config = dict(
    hidden_size=448,
    num_key_value_heads=7,
    norm_eps=1e-06,
    tie_word_embeddings=True,
    parallel_block=False,
    extras=['capped logits'],
    init_std_up=0.0205,
    init_std_down=0.00437,
    optimizer='adam_atan2',
    beta1=0.9,
    lr_head=0.00656,
    schedule='wsd',
    decay_fraction=1.0,
    decay_shape='linear',
    max_steps=6804,
)
Each number is 128 + 24 x the weight over its row's rms, rounded and kept within 0 to 255. Layers, rows and columns count from 0. Numbers have three digits each. The size before them is the row's rms in percent of the matrix's.

# k: layer 4 attention key, 448x448, rms 0.0263, rows 268-319, columns 224-335
# q: layer 4 attention query, 448x448, rms 0.0294, rows 269-319, columns 224-335
# v: layer 4 attention value, 448x448, rms 0.0225, rows 256-264, columns 224-335
# o: layer 4 attention output (transposed), 448x448, rms 0.034, rows 256-263, columns 224-335
k268 087:165119160158133151202152149118175129121136119125189158138080147145087156124117102131125115154131130129163161125137124144149120091088131146121080160115113175116115186140092151139129105159121125125154135115108149169143123127139154091130112125162081107139140097129105126119148077139111134101132117137125150128119121118121117113135089141116
q269 078:133168156125098135143097095141128129089141102092164130138115138134137139120147138143084132129139120108117164134105115106117127113117138123157210118101113090121143129130132119175194110127113134115104177088186143144125132183117124147164128097163117074097136111094148154175193143103079138108153103163154154153116133138099168120085139141140
k269 083:091089152113123153143142117126136126139128069128156076105124142148114121122075152134164140121158154139126156115115121138139144133151119054136110135124129158103144133147129127129147131162143117117136167101121157120156127171129109138139096118121143131115099111075147149135137107095126152114136124144128154143129140126087102094144103137118
q270 081:143124128121105143106138115157118135130142100122153132155121152176166109119097121155164093133131147130153161139092115111125145182086128128128122127094110110141135162144099141138154083157153133169105114113176123135096144141122152099103150153163132119151158121137123136169147073118090129129112113128146151168125131179126112107070116115067
k270 087:115104162136137156143161107100098113119148103149115114124118113131179125102099169133135145136105138172118116097114148107137143162104115119164114131079132156100108132142161149113151125118184106113116101132136153134148136126095115091089116099131163155131116114174110169157181107114151123128115132172126092161123121117112113085104140108106
q271 083:141150127116167180180116129127112139136111174137161165130131102127134103152105118144101095095096113125142080092123109102135121122149155126139126094137160162125132121143086159113141133113129128134133148158125114175179180155148143098099105134131120151117113165117119155151133149127109132162133056127132125185138123184135074114086150123135
k271 090:150112111118135146122122105124101148118106129116104127138083146113114146131105133104097142133149096116170124107140117123175112113115126143095049148158107145117120119132169168130156111127116087136122121115106158198166111117125136086118122142107088168090145133116147137151093127154137186120117137097110124127136144174112121154132163122099
q272 081:105139152175098074136149105165127116170137148132106115134148107129166145127158113164116137098117123113144129093089138143143184117157093170156091097109126147117100150141117153154096101142120094125116128130113154137135151102110105129126152128094139191149108110125138160148145102142136129115136118099139117152126137138130093143084129147113
k272 092:127161115150125144103142169122090188122113129096148114116117161131091113134163136109106105141085159093077162130131139194158113139126131197133066184116089132137119139100160149122167117148143118107141106119159104094103161098081108096093173128104072110165157104184113161128146135143138164105136149121149080119135100111136154165127110104137
q273 076:143101122124136153125079113122154106133148062106125132091100110107135171140116125157094150147135122081098169112166130087150109109071165119111172162093145120177156153116127125114127111170142139127124147118186118113128162146168093141160123104110127093077140124112157144117130120135122089115129135182117104122121122111134151084130125120134
k273 086:108119110096147094124159142092156111136148115118147134105151149101118092092143124113132131138117151192148161140135148121113137122072101066096133128131130160083138158139099145119112153119135163140144137110110165148127129189137127136171148111124143100129171120065145119177103118130132106083163124136083124147118129126153106093149106172104
q274 085:110135125131097092120133102088127101142113130131180137131142108142123127157153149149140159162123172111155117096116102150124145121157100100124088121176112098103115125151124138179141173120129136127148123155081123135143109139144152104116163147122130167203082115146131136110106136133163134135081164103116126087093131097157108148173126157134
k274 095:106164160124133106104145131120158153155127114109155113144116109126149135106094138134086131132135179110128160109137115129110089144104118127154094147133131125103097101135119138148125131102118135090112129147132151124124157082113108166117176145088159121157083165152114103109177171079109118117115145131174127135139139136114146171103135127180
q275 075:170113130115147153133109106138153111101096136135143130117071135141140163119124136109123121117141118147133160126201114124161114098100177135092178131124161139109158056091148117131148122136126137142128157142128121137149117124130125123144108140131120125115186130147143114125139129141139118107174160171077148131083106081105152126152113141165
k275 085:123116084125124089117111158144129108105142107140140125108156119135091081109118123121134087111166105147132133147128123125120167124119126091122122107138113133123146132145090103102131142128102133157135171067112148153100112164162176123185114114158111127100110137112147139160101135144132145071149151127085155135109116160117105096139069142155
q276 075:161148143109148122112114117168146122096091126115091136164129116103096129149108084139104068079180125146115131146134097128106101145117122128109170137123154120119168117135143101159168134121091120142104153145137123148157183147120110189154154139162143087126214130103119141136097119115099108140126117160116108147085094118112142095152136152141
k276 084:112123095120144061158103124109145095107139136162158163096119120124139125179126134125120104151147128120133152150108113144142146095126113124167157110162136095071102160147105118119133138164117099118149159119124136155135101155135161126170103118155102177123132155115162132123141091139122141125123117120116103161133134144109064095156068150164
q277 076:145103157102123168186146136146127143098169109164102127094173134151152120127117094154088113089141159146133105104113155120099099133083171132140132122120137123099157100153130121178104188131159086173112140149141138145126116090113099122129114122088127136091121131133120126123147142137121122124130086124086157116166142135092129129126110133098
k277 085:143050111139138138112115120118119119110096136116110118118120104132118112143121154108158127099115108142109158115099100113157153124119157114141095115137113173128123121130138156140089103140143126117124121121138180158106138135117157075123124110119161148124117095136114108130105080124125170125142126135156122190125112192134120108122125165100
q278 076:132153101148137128148105115134081146100119110081165140141150149130112124157115142097139099136146147119128114115121119154114113089143106098116124083156136137152084170161113124141136135130074130089151174155096126130138119109117143128145109160121111168132094103134127159139137123104102131175103142095122150112142146147124097132134094125140
k278 083:130132174099138178112145096127153084147096126091110113138106136097175123138103173118139138139104160099090122110151130124147151130123120125180128122156130121137121128136094173139142106156165108148094168151141204153124120109095108129142087137132140122105124137131111128101122115125112118175148125147150149163151165149096114158130144141128
q279 068:135097148118124130165116133123137121144166139120110141125103124143133160100133080178122166093131110087126164139147084092133128154102150113140104139089167125145170131120149155130128119125104082145096118120125108150149145136132143094124162105136105134118172094157158141161119143113113130111127115156132131123114103106133123113119137127193
k279 080:085113093113163093163118140086091092108114132148138140139125138165114124073136147128145104112129135187135134138116152135128176133155124113149130134152128172139133133179127101119112126130134144099124123114128118138159153164134176080113120101158084141112141121100131143155107132098106130100131106123120168177148116112156102097119080123104
q280 083:133118139120127133107146133113095169170118143136128102128161113145100103149107119107155113142113114118092107142095136107145123127107142102109090127174154161121143112115135143137102105119157078110119105133139126139094120075102109084106109134089175133154101131112071102145142109146112128164135141086142115123126160164124120150095134147083
k280 090:136157128159119153145135153118101118126154121149132134136131104117093134143165147152101121124123069115115138126142102129147106143131151170103096116120133127123166143128164119108141104148124139164099110160155095071147134071103124161086144127131134132162131114168106127106149156131137107173114123103142085116137111123147156116127176119138
q281 076:106111131172151128147132107155084135132121101143109121102154150124079115135124094125156124104122148141102120137110181142109142123142081140128126161175108152175164096123121112122071118123123135113153133152133144122172135161120131121127114134104179165166048116155102147097103113105166110139120187115127116066110168125146136118140113162104
k281 085:125191120152133150099109118125123151133110102085112103109091131120121141093187120110161142174102102119135156111133147126129113146168165122123142139108105128155144102115146110122117152107120142164118129172122101077146123070091127142097162156108146119165144114175118095084161141147124077173123096117132088105119129129170178161120170090160
q282 082:142140172099102151106164122110120156110112112136148137103104130120165115092133145167145176168123181133134134089112140105152164138101130126160124131107116134104131139136134143144112137143146079131105119067178087159134132105146152102093158134144102136129106119170144161120172108127113131162093147106200105137146085094124117142092143198131
k282 096:120105117149128154124152122105138129135122111100145122138155131114127136120132097135134133102122174113122147128128118133172102136145107139120074162094124129146115195085151137189116148108103153103132095135120086127119146118110150156076121089152137078142134099161128154164196126124097164143085152083116123110127161120111160098143149078132
q283 076:086117136137129071121159127197073133166132142092107109149149164140120089111113119157170122132094119139107155129106139098093196179114136109139087135136067133148102122140136138102108102149129113112087135119129151126116120111112135120113152122100152139153089133135094128132102099145132127152115108115150130108118168205129125138106131135101
k283 086:137156175135138135129130130127108188130142147118131124138134112115122142115152132100132132134120106140120117153124121134142128107145161129136162123083109123130116106104140130130129142089121104143141096154144091100123126074097130113088160113100130130139142171177086120102133150155167123111121119100137092123129124109167146148107158123156
q284 069:094108142134122131163154137118103104131138116139131144114191146128098130180094150124148108155082102148107160086147137162103137124165121096100107137137102132131094137140172148113106099159153150108147124149138118098108142130114100144133098126091127149176138166162081106142105092128146178152127129120117124116176129150131119149132109129153
k284 083:146178135151109144121138121149097128121098119126097119125132131115143151128151139148112131144141129091113130112159109139115159154119157191139139134151137112151164122097157158122124122139123113168093094149142102112179149067079106148052143143130152174169135151177112096109135120143109119157122129130172086086143110134135128165149187124111
q285 073:103148123100141103133097164171094124113135128085134122093140144091143078142137144136110114132107136119119139125082155168149174132142136118128162103129137144121110112129159114128136175137142132103158115112117108124163096139115137136145149161117129146124073147140142168139129132157167140111148093112160166097144153170144111142158141141176
k285 084:155107156109149169090098124108101148161083122145125116140089128082139115119143144131139126132084139108121125138125107129146114100137132142165156124124105088155160108143142184131144109146144147105103108128145144130126130131132083153147115153090176103141120126080063140161128120123135110115171137116140165110116138105117136166121149128146
q286 070:080158108150139109124108120124120130119158111140150163119110110088151133116136104131137088122120134123123100127120157154126132072169091105085143125145126141141130133126132137134124104132123127137157143138080148159157149163102108122107088134116174162131075165111121123133147133092133163121145069081145145110135130126146129166131111139107
k286 079:153125161132130140096125126117099168155129123087124146137116121117138130119139113141130110129131116151154174108168121099126117137125155131161120118118144111134137116138143146091170162150113135158113117170147153112126118084089095153111174138128147144143129114135084102080124188162166128203141115123135092152137135155102172172095177145164
q287 077:109093146097095158086127094154141152140151148118114104110073117145123077048132141140110163101097111152123135085135133100102143143154145139158136122117149119131127117131120106147118151117169101141107149112099144130116157119130109154128143113107116145135110179166140160125156119147140112139097124130208105170085103102139158145134156128135
k287 085:133139109144119127139151177154167138135148126102098145114120096107115169113163121080149135125132146132145153129101133132181141121173134135086098103121134122130115161111121138128113154140109165142151097114133112162112168115147119089081129117127106110101120114137134110124135145095115185117099130104066109089180107112158128071130120092143
q288 085:145109117147173112107149140183105137150125091114112098131156125112103143129105134115151102088121126106104133148099115104095134157105143132096108152132089142149131155147103139094100104133159151109122081139148079097119109158171120166120126139156138130165127115137101139127126068130130119134127149175151097125099134125126143082050125157099
k288 091:126174160156112143117124129122118113144120160140122143112119098151097168110177115140134086115133115128140120143133172142115111145124166150111145133082115128148111154111150114124111148123142134143112081134145086077146148089113128130088168125113097138182100152178123132112133141125175112122088116103137073097132093133132128155157169115133
q289 074:134135087118193148131124145093107137151180115153144156088093155082111110158115150081153099174097121098159080125151124135140126103146089125120087154144166138108141149092140145177108112094134131136154132153147136103154160113134094100118119153118159160168122117118131156119149162102080166118117137086122119125143167122127142136115124127083
k289 083:168139131125129117141124141142122129145122146157093144178139111118140125158087144140136102102086128142149145111169138147105110148130129138136113130194144116157130113166135117120121108084144111139130116178150130116091158068108101123130133114102198125140152120142078106133150151140137120146121189143110118172128111136106139128122150121157
q290 077:145100129150116111107153132121167122141135102106137124117159114157115150132118108135165132090172151094142159139098112153112131142119193130123087138102135119144117158182134118112068093130176143144137122125155118136088113112146158137105133135119128090169140121125123087170160135164138160094113173117105162130166103146123108108106136133131
k290 085:149095159148147106150150149158119122106168141135126099137141134153155130102153171114116149080129102146137125121097141143125142160112126145127156156129094168144142132133126102101145082160152136118119132100185118121144148155095179126073130101103147111139103137174091127137130119126164093096087121153161102136150122109119105121122162128112
q291 077:137138116140131159129146124112126153101082105108112148120125130144130152133121140094101116135177149112122117150129126139125107129084173142108155123134137116158133116175133137091163155111131165138110178117098129121153088120162124123102154145105093105144150136121135097104124147121143084086147175124110124159131099134110129166152134122163
k291 088:086117101133083078153123129104146085123185146139156111096143136128131097102115100148158119110147133157135126139105109131120144120127064117118137105129137145109100145141108138128096121152129117147098141121080156151125154172171147141134128074143103165162127117105150078144114119131112154165132120142078177118116138141137082124128107180112
q292 078:138072138115132135143151178140090141121170105128104116115178125174124140138096128108130144162133128145115112131142141118110160107149146139132135151137120111190102139135138138109145140091156130090137085110156117112125143077102095117110083109144138157180129114150112111137180111126133122158125152100120135138144129183118117112085137130104
k292 087:146116129148129158130096141131109114170149146110104112151119091132112151130136121128118118092106109124131099120132139090123102123142146219144119143116110113166116131114164102091127091109139133123117084141140076107145157093107112146105168128112141148178121162163100096123154131119133125176093134124134102056134110129130148139120180127129
q293 089:120149102178122115113121105154122121096095105116116130151133157106071141105109112121128143134188163160083141146138127131106114125123120088083160121135122113169126135096142113124119157146098204136126126133127131114117140135142130159110145127151135098135119151120125106111132115095157089126119145155072129111085118148121164091183142105141
k293 092:097105131122084115139143112138153114115142096129122141106159141149112100145096143152125130115155144103159088122111150122083125117095098050153131116135144093130113135145081124111159161157125102131115165145083216148103124144163116174228105158148148151098125180045130129094148131103148120137141109124106174142118137162114105131151067145128
q294 074:103135121120128142136116087134122132145137148141140115109089108094111084136117151140072125124128101157145122097208108100140106117145085129086140143128143149125140101104139139118165117115077168123139138148143095174171154140141122126132123152119143152112125175129123146118111141138122149127141097114136115131101143164160156146155149124123
k294 084:148176116119100141121082134135105123135129139123096126176120111077119107165109111115111107140125127092145102147155098143152096138131127106118123151129124084141132091110110129094109143121118070146125167151132144146156147086137141190132137138114150156143118131119130135123118195122106145190118155101140123092176142164133155155158163132137
q295 086:146155122124102155125093113117135121102105116098116176127093148162108138127154143139095147131149119117146111158133150124142103124133173101121149121097163086140162168136121098150132150108123110151150185130144133134154119153169155151154187146154093132107162083118181125131157161148105113121113115131151138123083110109140182138173101088149
k295 088:116111122131145137123152152126146085144136116140147164160140177152117127137119115123157133162148180136138118125109123138116131112101109081113144088169152141098151111164098148163124134115120134100140181085141167177126124141157147121158061099134103102086128114066155129159113104104098158077106140145112190162141138140103102083123089145140
q296 078:113101121097112135094117097113192132116110089140138149139109165110152146112127096125093119159139100170151113128130102139137092141087157118097133123100118097099153116185136157143146099184142148107126129110132144100124131117145117107163088151117111128141139128138115078100181155101108105117117164147121155138128125131126123153135132121075
k296 087:094102109110117114152141113138136090129139126151112104126127129119148115115096155099147126114149179135101124126089109095105162131092107125167144104119132175136127091145089139142135134129151129152150123111122159174117103149096151158133094122139179128095119125091105112113102092119103140143134157119128116192114146171092081109132088175140
q297 076:081121109098135144120152165108107128185122157115140105155093125135111119159140158113147117162087119136092157122153109125155127127150128114095102127096074137103108111136140155143121111148093083104153116122152147106107100160128088159108124136126140127155099128193117171114069107145124145158159135079171091141149139084165120131080115112119
k297 084:146175109132107125117135130142111139107115141151077153152163118094126148163141105118139115147130104122120145143167133140158097154130168209111149101115135100167103124102146139122120126104110125115130108131110054118134137098099107158087118113124078131153127139183098135087128150115118106133100144134144117108100143138157137149138151125121
q298 087:134169120079092150128135138113108123147124120132125152124139132154129128136115178155157141112132137149160141111152159107121167130137130144152108123136149114095086122136143146119148109139139102116102122145116112118168108137138131102123087114156122103154111109106140157164107158127143159124128119127083153127090121137134122123103119134116
k298 088:127142125106144129084153111133152167145126108095099118096099149100171086106116147157092093125109120128126115137106151134123112142141147117116084140129123126142145102127130125157139122109109123083127127126142154197104132099104108106141109178119168123095123146116112180150150115156110142115138153130157132148157161158115158145116149093107
q299 076:096138148178136126101103095110140095103115142124097131101126154119140174158170125087114178140100157129120159120144121087084125121114130143135163106143160124109122139133111142124125120105140129124123139115139122118133152136088118115135149109140144127115085113157152125150136145117149132147128161135174153115098132095149175101136109167142
k299 086:093150162138120112107135142144113140156176134076135100115157117165120131079122088151161157147117130150154140118138154118143115121141137084128160131137130106068134143098098128126153207150123132160126148119122136108116165128132125206094135122166140104130150162128135096163132166146130128169121116143165088067107109160125140097129100140147
q300 079:089155086115121125132145143124159091165108121152155156129104124113123179178146140144081136148114142107145137107161149158160132148124093105155133109128148123110138095116115132164142135139149094145155137113159152130120097130103136113132119104149093102121086111119130155085095150109136128091108103158145136112128138048116155142169123144128
k300 085:128127096130117085092148101147145130131112107146168110197146144083117128113098119129153127149086139164119110108168146104129154122147116082154093116137110118108085140146071117150145127137143156128158155122140154128119114165166129162183102104144146106108132098100155164139113138138148143108105148158121166161106179118121140151116086162140
q301 082:147137116137107130110144140116193145159123143112139128125136153155173105114139123142145132146153152089165140111104114126126116149099114137182101126133154114100135142172097171164156123171147153092139132099104139127114119086123149110177150173143112087129154129104119096149168135162110101127136137099097142147163159126102106124076109148158
k301 087:096096177117142169128153155138179117114136148132161117143154141141122123128084164141116142098151151130106171131127110112138098122112136098144108150103134160148141112140136129136147103112150123108129129117134164131110131152109089144113094105138140087113178112111107150135135089126112165097137135158166154182117158104097102098101105136095
q302 080:184140143114153174101127144144144136113155081113055130113171130127111154086122141134115119113134122153091194132103145116143122145115128129154147125123129131142148121127136103108131133122152116141088142122161087118089147111125090141117135087138106088091173121125136097124129100108111105134168156192118120139139093156093159083137138089124
k302 087:090079102147162131162124119130131134092103141142102151098153107140131103123168165146148129113143109157109124150118124088110169098127137098118128091100122149122144174144080111111099148142133128161110142119115165137115148161152128125107116144175150117092123121124120127173071098104130119162157072132100156101120128154117087066150118156089
q303 070:114169132113088112167127121130066138111155152188136153121128145125134106163154133145106149112117117112139085085169160130141129161167082106132130114133112159136095126133136147131109133156115104107152133119098115147148110128107129131140151114097113124135077149131086149147078164132139131120121164105179122113148155119143154128134121102094
k303 081:110123131136134154062103121155085171130125167096097125154121101140130132167110091115127154147114112106130112130171109108145122162145187149116128164114142103146132134077159119122120117125072092159134082127131113087122143115080134141092128130125143141135124123164086155088146124152120103146130155117170070092129154124160168126114197136131
q304 077:108126107116105129122117141122146139151133149159127125116137142108118151115124158119101122106151111114145145118128169128104112097096121128115118081176172135101096103096106112137158126118146132116125140166109100134093125107130098104145084169101118136147094122117151116117173132082105162118147139119104141124139122113122118090170110133129
k304 086:123096158150110132112133151136130142162110135085116112119132177103149082136116122159138107105099129158117149132136133127100156146147130108156132089132144127130097126149081180135130091119136142121133133129105177158125112121155076115148126116146173138099164152093097145164113093137112108126139116122117153166134122149096129133098134128102
q305 076:125095151129135099138139124153148156141154112116146133113154157150121130149114134124121123133115117142113104120104145145123167140166069116140095101131125190159130128112134174108113108138118135128135155176130165127137138136083122127116149148107155157149098130094088132114107109126168148112111117110089130136157124162109137118131111126077
k305 087:114134143133091161116128156152120140113124114116118126137130109101170141106114138147102133129094084103092136122135124119132112141142143170119162161113111102142103108090176124130144103128154168145112119165150124105152153120123118133086178147109145161170130157173101165095149143143145121160141112125170099130166138123142155131138174106134
q306 086:132130108123135134132133119150082154124082134127129120114118119142136129104116153135156115141104106130128112103136124119162101135150124111134134128150159168096144099098142169120095156088139108111146137135152162151148104110159112081094084142103135139168078130133106155114182124127125133156120135093187117122157136154127108158119169171096
k306 086:169133124137117174103127156070098152151134144128096149142116108123117133103121104108143126145147090150138109146132130129162119151161174177092101112162125137137140113105130153137095105137091132149090123143144083117124151078084112148094128097128099119162132136190142129095179149145106141169117126091122116137114148143122157165124185108152
q307 076:143112147121104147105140134115137104104123157079131167127150098138147164130130135154138124117168124105141121146146065103139102140106168147147115136089095101119141106212123107109131139113127117146117144131119133118111103134140138182125109094192154087129187099131095111135101127134092123142108124159063094149114065125100116108094112153132
k307 088:101100147121132131163118152161133099092144157164187128154138141182161128126107124163147123113114151117124154136101153145160126114079112115154138157113127144124117134129141114106152118119118129100149139117111134131105149174127158100157132124148145102134098118144146136139157100120147154082088090134147135116116119106095134117122096174104
q308 082:096139126136108110192133133110120144133122162142167129105120111095119130137143123076111148151123107158152120118178068110106176119193111142125124141150160173128126111093122114128123121123069134108160139137089123119142119156092104153140106101099141141114159163129156153108091130178111126090149098129158110113113119087134123124201149122147
k308 084:107174042106108098127103140106109147112105164153118121128138125093117113156175076143111111124112116119125164126134117141136133099164161161078146133141166125151149108114111139125119154110091128149133143168119091099120138142114144124161130148124113149117108159133177121098116153158138102090139152088109141129160118138161129169154165124157
q309 075:152127127110130165153133142146127113113114137125162135117113176177125102139130114154138105115131103142147147129140119129118112123113138127094131117107151110148150118147115121102139132133150118137087154154094104150115146182134121125125157132109104101107206145116135114168147112156100116095103085149125166169125117158098115110082138102160
k309 083:130118116132146083150140150103127097095130135128148155123146131139109124117113114105139102149116157147130153120087151160153103106104135090120110127140129133113148143161131144119107116118137133111106136128121151175093134124138160079163087126152117147096167120085141131169115109136146150069154132089096201156147159138080127097134100083125
q310 073:150119152136144137126157097129172147148164116135141134126104142137147105088110115135084123145096161114154129115134109123133133122114139118138142151140162117073134095127084130130159129091140108130117134127104159145154128130118104152151129152076070122171093140122147153099177123150126116183133132111186156150152113145118127162082152127148
k310 083:087107106111148149171154135104117122110150126122163138137115158136110115074120131085159101154158153118137112141087155133148124098174101118151125165127126136083100126136107110181121132145134185153138181140131108146155132139125134115115113110117103113133152095125176161171122107155140163088131172125111151169123138121090101082123112125141
q311 079:131126126141106137167150127110112106123069152129154166125109126154068105113103138142136121146134140132155117148157096114118124144131145117110112122155104127164118113174127139072147124116106135140104131159066132150123104151160163143102152139108109123125116113093133112121128125149134154142145146079073152138146124154148118170135098094122
k311 089:111147116143151113109135142126111105085151087104121137099143156127124086135113125125123130140122126110114091105110118161089102135093130136155098107127116114200110145086135132112096102154118106107128178122098159131109103135110142168144141150093099144133135120136094121118123121164140113138134147152163128134157123144122093141104151149100
q312 073:109167136131131109127087118120089098124108156160084141147133124143091129148137127109097122106121142122167124146155129118141125127151112097112125157110126154145123122134142085138127118123112170120166137144147126133125124151179112109157135125121107136122107128130131104078106157103145135141128134119113121094099150122136179162167116103115
k312 084:181150126148110111122100127141145105100120140125107123147096146143088127197136130128129163139142106121126126126138088147092121092148151142109143118153111092125142120142089116089140149120110113170120149145131132121134128099146145191157162177145140180123166155110148071104123164125132097193140110148141105104137128154147121161153144161111
q313 073:081115106142103115125131148160086123146142119153134118130114164138109092103121093137136143133073139162145120108146135132107159119152052077115156147173133127166124148092139153175151100149118150120144122123123105148121146140138098154112130116104140168165082130129113158122083144113127161153107143090175110098114139104129142099126123143125
k313 087:106152159111119152084130130129105155159125134124093148140138096083114147154133148136111140124124094084113117129131104118120116092149146123117137113134139104152157137099122152109120112145157093149141095158124127111135117088080122174094146108116151126153154115167132123092145179128145121185101131123171111118105143147166157169142220123157
q314 074:147161140164132144104095134166123128129137133113110141144137117149122101133113136127128086110102126158129111168087132149132129134143133124134126119114123132095173153088124147161161090141094124148131159161137175119131140132133145164165151122184136098100158109092131156131146111128161133136135142143138099094112117134124182094150134081111
k314 083:127145144094162143086153097122128150144093079191123130149136097137135115151089147147159136159124139108111082103145117121109147115095161112162178098174105103074133133148119111104100138129158106178121175130151125103106108133165141096124076131151132140143116127161152104112152102126142075099152137161130138113120136159094140096142120148115
q315 079:069104117124137126115087106154125126125183093112128063103110112121140158099098093106104119142116135139076137145153109153106107090145075103109179131159145112102081109142132106164130138139117166133156161121118162164143103114133123167159092127125136169102132112128124154100164165114171135120155148130128136113111112120127132118176090124130
k315 089:124108175107112139120143133106079112137100128119123095072103153074122115125125127126172129159113150115108123089127113119167173134125129102188158104133089098130130097161121148107118126143127097124107120153121165106123130122118067173147136117143164139121117162130118103123143119104145116207156139121164121135110117136118113146145108144193
q316 073:077132112155121138138131084092083123160131128135123134141127153088120128114155122137096159099068107144128107175150131153125154107164105115090113148114105188164142146097168149106151117109098153128141125147130146107144110137107134121186132097103112130115102151114137167116121110156155121115146127100175110112096128133163173147176135117143
k316 082:144157107152158129122085112150124129170111108125126126163124143130107141179171099119144141137108113112141120124116102133139113127130136112112138113138144081139135148104119091108112134136106140173154058160102108102145113127120100139097138141158113117128170104125146117077088159109115090165154171153120134108132128118136131138125175105135
q317 077:063161114107116122185133105140129085140125113119147138122133145085105088180116136166148125105148106073145135133114120159121122139142110134122135138147113105151114097123134124099163156131090146105116095115094155152159116126151138127113158139151123116076101117081108141106082126132134147103157047122154134162078157152143126164125127150107
k317 084:146137148144132166098123094100106134158095130138127120156084130116130154133098114141132137143112139134119068097142090109160116121121180101145132109081147116123146123111159131116143135135119117099123125103136134154152146112096086170159134099138146121148161140125113164105131144117134147167135106143179103123167137081131127162104167122121
q318 075:176152110121093166117134138115139164098123123144160143157112130139117107139127091106125123106135124120134089111116095114145123120155173120109129141130139156123111088117152134172096134117088080162094151173107137120158141111114118193121126114128110147128135111123118166126123121133114131123179124158103102121091091132133127169098111117147
k318 082:110109070106129127116085126134118140135107122109135155101118120152124103137119097134121119114124127114090137114098124111122165110121083124154113120180130146156164143095129119126091141139130164143144146123090162191130108122121139116143100156140080150135074146133137121107150085131126133123161159135127098148143157174129112128122106154131
q319 077:121105132096117149124141135063160193133135152178158127140130121109143165104146132087131157167125118144137106102164134146175082084138114111121166142170162151089108132125142165142128158123101139109135108127139117128157090087124120095172076139098129089089134086119133111129149154161104146162121171112169138145159139118140106179171122163132
k319 085:125106087142116149147099112108130120136172137129129120137133130092116097129116095123151135089146146142134108147108102128100109135147105165094159146128144133174158136133076116155118105143074145144177141095138149141125106108162127184135108115144147115094160131101128134166151151172111123154146132159077151137142123153089110131167141121176
v256 100:122139116138092129124117133112160166143154131101122129088110102100148149130133105115132057072142127101101128193103094137118124128112156145106105104149074154159135133090115104111055125139144087129141136085171144116145130142107108127149089172114158134125126124089119134130134182122108122094145119104137106147150133124123158161113106127126
o256 094:159132098154131095104118169108126095121132144149137113114192147113098123148161147118094131146121104081163128133149142127107115126115123143094138117092150120151131131142103128143155121158107165128103132140082042136145138117138139127140120126139108136120153131122156113119090099130127127136095142111105170120151130137183117083125083118163
v257 097:149142126135128140122103133168107188113119072080123106182107138087111157150137112129090154129101159120107144100146117100110105142147112160137157137151111130065137113111117125166142144142108117113124117163142097102126090139094097121157118115109134111117132085144123153084106153140109125107129132179141130118093130120101143150150111138151
o257 096:163136121123119113111105149098119111106112118112094174125156153187130127126093138118159114155121094098132126124114110131089151103105161122152114157114136128161129158105129152123089138164126113140153161152131148154153138143139122151152107100141124166156143120188109106161153129122150106112139112116109095153115147127092099094115121152132
v258 096:147121111149095104174154093091134119097114080137114118122083142149118140138142140119117190122182131133160143158144121127118112094116129125065171141128169151151122119105113170143135065131156132084166128126169124106154095126144127161138130123158142118120158140127146108124146135119116139126142140145122150165145112130141093123104114130105
o258 098:102174102109129107146117095109125094126123152082115129135116173160155097119138158168179130118131158122127156089110138082074162150135070086170108140142074142105124117137082095115074156117083102130143113121079149136121150134122125124121171151164094142137121130181094133196121133116133117134127141164147088122093115100139136151084145095137
v259 097:117067133165071119150128107157114162116139128138147115128118118172117081110128156149138180137144122159157126131134143101117163154127151120101157106127120167092116148118118112110103128174154136176138119071149107121092144127133106136094121102127148095111111123136107114202146114115105120139119134096089102173101159180169118109170123134177
o259 087:102132178085129156148142122154101113155152104149124143120145086065134162114110131152102125119129156100159156113143105149123135135180116127143133134164146142101119105147153152162143152086104144127098127135112125096148103162118110123099134123131180136131125145144100158100122163116143130137124103122140191093106122117114164134114140130133
v260 094:100148122133139111106097153170127118121148102120144187144149119099102150113153117117119091108107162126128188133138139089132081194117158161172118105123104102082109154127130085157117157124102131163130115141148105114102102124108141129108142061129111136138121107118097128113096139146129130086114124143140147134105143136116172135128106123179
o260 092:176123100121104124116108135124117128082143127129115143120137141152130133144092150118121123123162065126130091179149109135118145114136124124116123139140154118166118131129143149125089161166120156117159164130098099168177142173131123124146094158175146140134144124139145098153108116134175129118140113147085139161121141144116106100127090131125
v261 099:138158113123116137157148132100086153115154115163151171083177137077127144140100118106085171114178123126143116097160110130169138138157114121144166057132164112099157106107124069128149128122092129121136129071104141128094147138111112159140125110129119167105121136114119139124134198164108137169147125104127112148120128135135110180164137115170
o261 093:144096158128093095149131155113135083124127150133102084137124114131136098081151116134141135135163110115133158160115137130085098172133098122134116125094129150118099089159102145135111161119121115128079117118129114071104076081127160094123129152113161071123150138129136110153118106146146135100139153139108131129142151116102164115149135144115
v262 090:142149110136144132118122148142152125183146067190134161145161086123129143075150126141092073149140111116139138129111106132159134112099156114104106086109094106100132076161135122151113151186140109143101120093157142144128101123156111173155132122118116159122075124152105175078115140100118123083140157149114116117113136138137172142118137151119
o262 080:100115178084115124141134104129133110146134122104101124123135173118138102125103134117155122107126170133125121123124117148124124112118113057148157138116123147142150094149114157128155126128134156102120150092125174155165143139096134126155129128130158129090130110086110138196098111147127149098138081127142181174123150145106124104099097151138
v263 092:140123157155118126125099159179153167136096126088127142163097138103152137073149121170119094150080122144113150124135170113158161127130120138173119101118120116089146144139122124133113146169125176136109125137133148129147164124101126127140145153122120120087141136128126162109090117130149119140131129140127123117075120166127150165128146136147
o263 083:169120082129143106122110160105112118128133096139150136122128140140090165144129133140105133142124092104087096106122113140126159111106163207081103135134144153172140163105142118127110128129133136139159159173139090158149131106148136137131115106124080144153125103139132132123169090137107134124134142114088108161179146153113097137127120132100
v264 091:138128134183133127125099123157154090137097134126163105070115137141107148145099150120090140110108140142126117114143087104107126096163133118162113086097146131193134113158119132093134129152144156121098113114126167156107137130127096154146174112091120176131147115117156124118146171130113101150153090099124095116107107161147105153168136142110